Part of a small language model's weights.
Size: MLP 1024 GELU, vocabulary 8192.
Architecture: learned positions, tied embeddings.
Training: a variant of SOAP for these matrices, 272M tokens, 8307 steps.
Each number is 500 + 25 x the weight over its row's rms, rounded and kept within 0 to 999. Layers, rows and columns count from 0. Numbers have three digits each. The size before them is the row's rms in percent of the matrix's.

# layer 4 MLP down (transposed), 1024x256, rms 0.0526, rows 826-836, columns 128-255
094:492527504534539496467506501550484524523483516502455460490512477482468493477499501491502512542515482547518487466528507507509494471547558506511499559475549468532531512516489478498503494506484518488490431493478454498526461486536490479567481501504508491484526481522455480535476504512480512531503562523449521509507521476480511520497472473490481501535488486504498492513495483530541489473526
098:501507522492549498513510514506488484496519544491526542467526478458510483480507524476470505476501524508468497493512493516512516475507519510492530466492496488494536512492551466514521522510463576506463525483492511533527466462505478492539486493481488463502522508522490506437478568485496508508506465482523462516485524469519502481506496508526514514498478503520494570462543470482494468527540
105:526491481525495543506484482477497470525537537474481569522473474510500520519552528463518491501510543494494495523486530539486507505483508509478474506506523480489489493511475505432458464520494496494514515461538506494546538531501462488517492508544508517494495519477540493482478502505485482515513525450520470473438525486547459481497508493517489503476480462513505513512541511485464499549472
095:555506548520498512516470500483495512482519515544536514512481468534481485503539504512461513472484474532485478481483550503507518499462481501453518508524530474484462468497495520469488520524524498506466491504455450529487453457491480530488511490533546485459497511514473495514502483467514509521510518450499485534534495472466517487521465504532527491513552479504479491476493461494501499510479
097:479511575559526473510501526529509497535474491510497485480507507548465479481518458528498485484494483477528507505462479558502486519481564514528527546478521514512497525510446510556484504457499440483485542525530454482484486527515477498528506516501490484530476491507507519509483467478496465487472470502504478485467511489495497541497566498467511488509496508483501527483531549505470497468464
103:497500540532542516497468486513489544481445515472469500448521550524474469492490536491503524492484458529473485499535505511490535493487494442453523498485458448484515490515480503481498487506466535478569458525456502532495476470491497473508465517537520496459507524464498527474506489512535547482479494498467463461514506474512492487503504462505483490498486512504456510495495474522503502533492
095:494513543485512490524513505506473463495514486486472504537504475523530504512490509522513485499490504488502523496480514536488573522509506557515457509521492505497512493558492532534524489499489505498464497482495509539520485511492474557481508511508453514538513527509461505533474544485467513464516540508505503481484464458486521522484480508522475472502510503523522498495507522450527519490466
108:508461446469475484569540552498505500494467500482487453485503480488495508499460482478511490543504459517470547494496494542501510492521544492482488548527529466467447482503489492510471492506506495509487484487516489490506425475482461460486477501513523453446520550522471492505501498510483484499520509515461494523500512515479495519516482483501514462482515490522526479512458526501493498492459
105:550445520511525470518472501462462493472463513465478564505512470487503531525518514536486505503483536529499487490510533524508461451486565505542475461477497512518497477518497508496472488501481486481514465521485508483535490467524518490476469459598528500494503506496483508566496532469543506510556519515531514491513471458472491452478538491481494527479501512534529475500495513507489500478551
102:486499484524529522527497497482481508507481481502514504491492502484493479474539452495517518450543518483505470516501442488513516483502464444477521493487523524529480454485500498448450511562487463533497476498526476493502508483523466524497520442497531496462481507504505503462548563528508505496468490470480490463464491540502464594501437507488508488529448544500507520497467476489494505515468
101:488511527513485499441466526521508529494493476503546508476508485487505482553478531474500480540525539515503468533541481478490500466444470555491498523500524448529507526497521498504487485506512487533507470491444477470507531434478524513532513509498483510505531499546486502488518490473522450540513514539551501490498464541485527493483517479510443519497482499512519482514488487491469517478488
# layer 4 MLP up, 1024x256, rms 0.0526, rows 827-837, columns 128-255
088:498518488507523501481436474532443516510518496507499483525505498549543518466496515476498489530511525507495468522508494490474507480476481521503472477504476471456508538566533472488521490463495538474527471511541520526547537517495530504484501508501491505528484508504535528456542477445503445476514527523496496503471504497536491526526459480506492483487457463522477518458475515525492473457469
108:455471511446523492492511476497509486544491511481496547546447500533512465505501474504548521484514518448464505495475528476524531508528498481474509559500466549494473459487502539489538501524540498499509544508462469475539511506480501487475475467465462500503486492499496462497508549549494482498518531537477506456458466558488524495498462489539484480514533466512508528522491465495538512513528
090:487513485492493485489484521518521490520507459482478523498470503523528539509499485525485494542498540524501468487502498494491505512449461480496498500468484492501483483496515550483534511488459474521502516547516524464496524511518526501511495487492483486497496483503468461481505522506488528519500480518492485448514521445503446502474536469505476462544489478474530462473511506512499475500494
086:515504540504510511505484504497478521552474484515530478513436475477487488495479460460445474499570535551506507510556439486496510522473534521527511479545507453484495482481504515481511498474506521491554475503558464518521487533493493495533524561493482502476481468472474511540503504498514497472481472515515527476506527512518513482488526497498482466537535493513487497434519517516489486496505
103:531515452490506513463534487509510493523451463434534471487458458511535520488547478491512522481523497507498525559486498497533502495531442486486481486501515458495499503476495483481464497549488503524490489506514538500511485448520488508499526511507524436483504553502502489489491493476508474461549481495503491501481479488502503481512474506523544491497531540459513466531473527488443512494512
097:502458568465477489501521476495548512498459519527554492454471451486543533511520523501487500512465521475485480482512511534531459499492558494521516475507495506494465492507470506530524482506464501509494493520524491501471481487514525497510472486470443500523481478484494516503523508505533494461496517486513510537578453489512520481453506467489549479496485485471432478522512516528508498497496
111:525500544490528499512446521529460507484463535507504516505506521506543428466509496486500466507456474515492521475482454517541485501507469506539503490533488479473483493476494480511477462493495540476470472496482472521481509488516464477525495477469491498490484508529486525517474532485510536445461474502545495481489508509532475531537486450504492473473519501511450533502464459519513482503539
102:466528531482475465530523467509505458502502520500559461517529509469498506507493547505511497562504508515492512484511486493487465501493498479497536528479477508481500504511498492512429500511504523471501529491507521519488437513497517499513508508502478503530504520510509472443500477480493444504489489536493480485433502463495533506548502491492520468507467469522526482498478490529505465524503
099:512486480499493462555516519500455500519518496533498505503520499507499567531507478523497456490552480511475483575453476476471476494494513515529476515505494503475524474507484504504552475472486517481507481490487510500533509570520519511473485522486498516501495518478512486556462462528509441506491487496530549485500473501468537490507521449499498519475530501469540494505499461481493527515491
100:477508479494484495503500543463514503518528508536540513507496482475504468486548440527497495460475506506522506490526504528528499442470522472508465485488552533479496540479492504508525512510562541513529523494513486497536487451516472454487490491441544505501520497533531536475480492495491517498505506523464475511526477473550515508530494568473514462508472485493495519456483522520460491475526
105:523528524480489509486471484492542489532503488484481529557521542472503501510513527462533486486513498481458517469534472505475494527476531505529509508535438489509524525468518516503531532514526485525543508520455517509476512503475506556490504507490478530495491493503512513498521520480483492499471519519460493496527525477541496526537519478531470483498467450494507491527516452471495484516473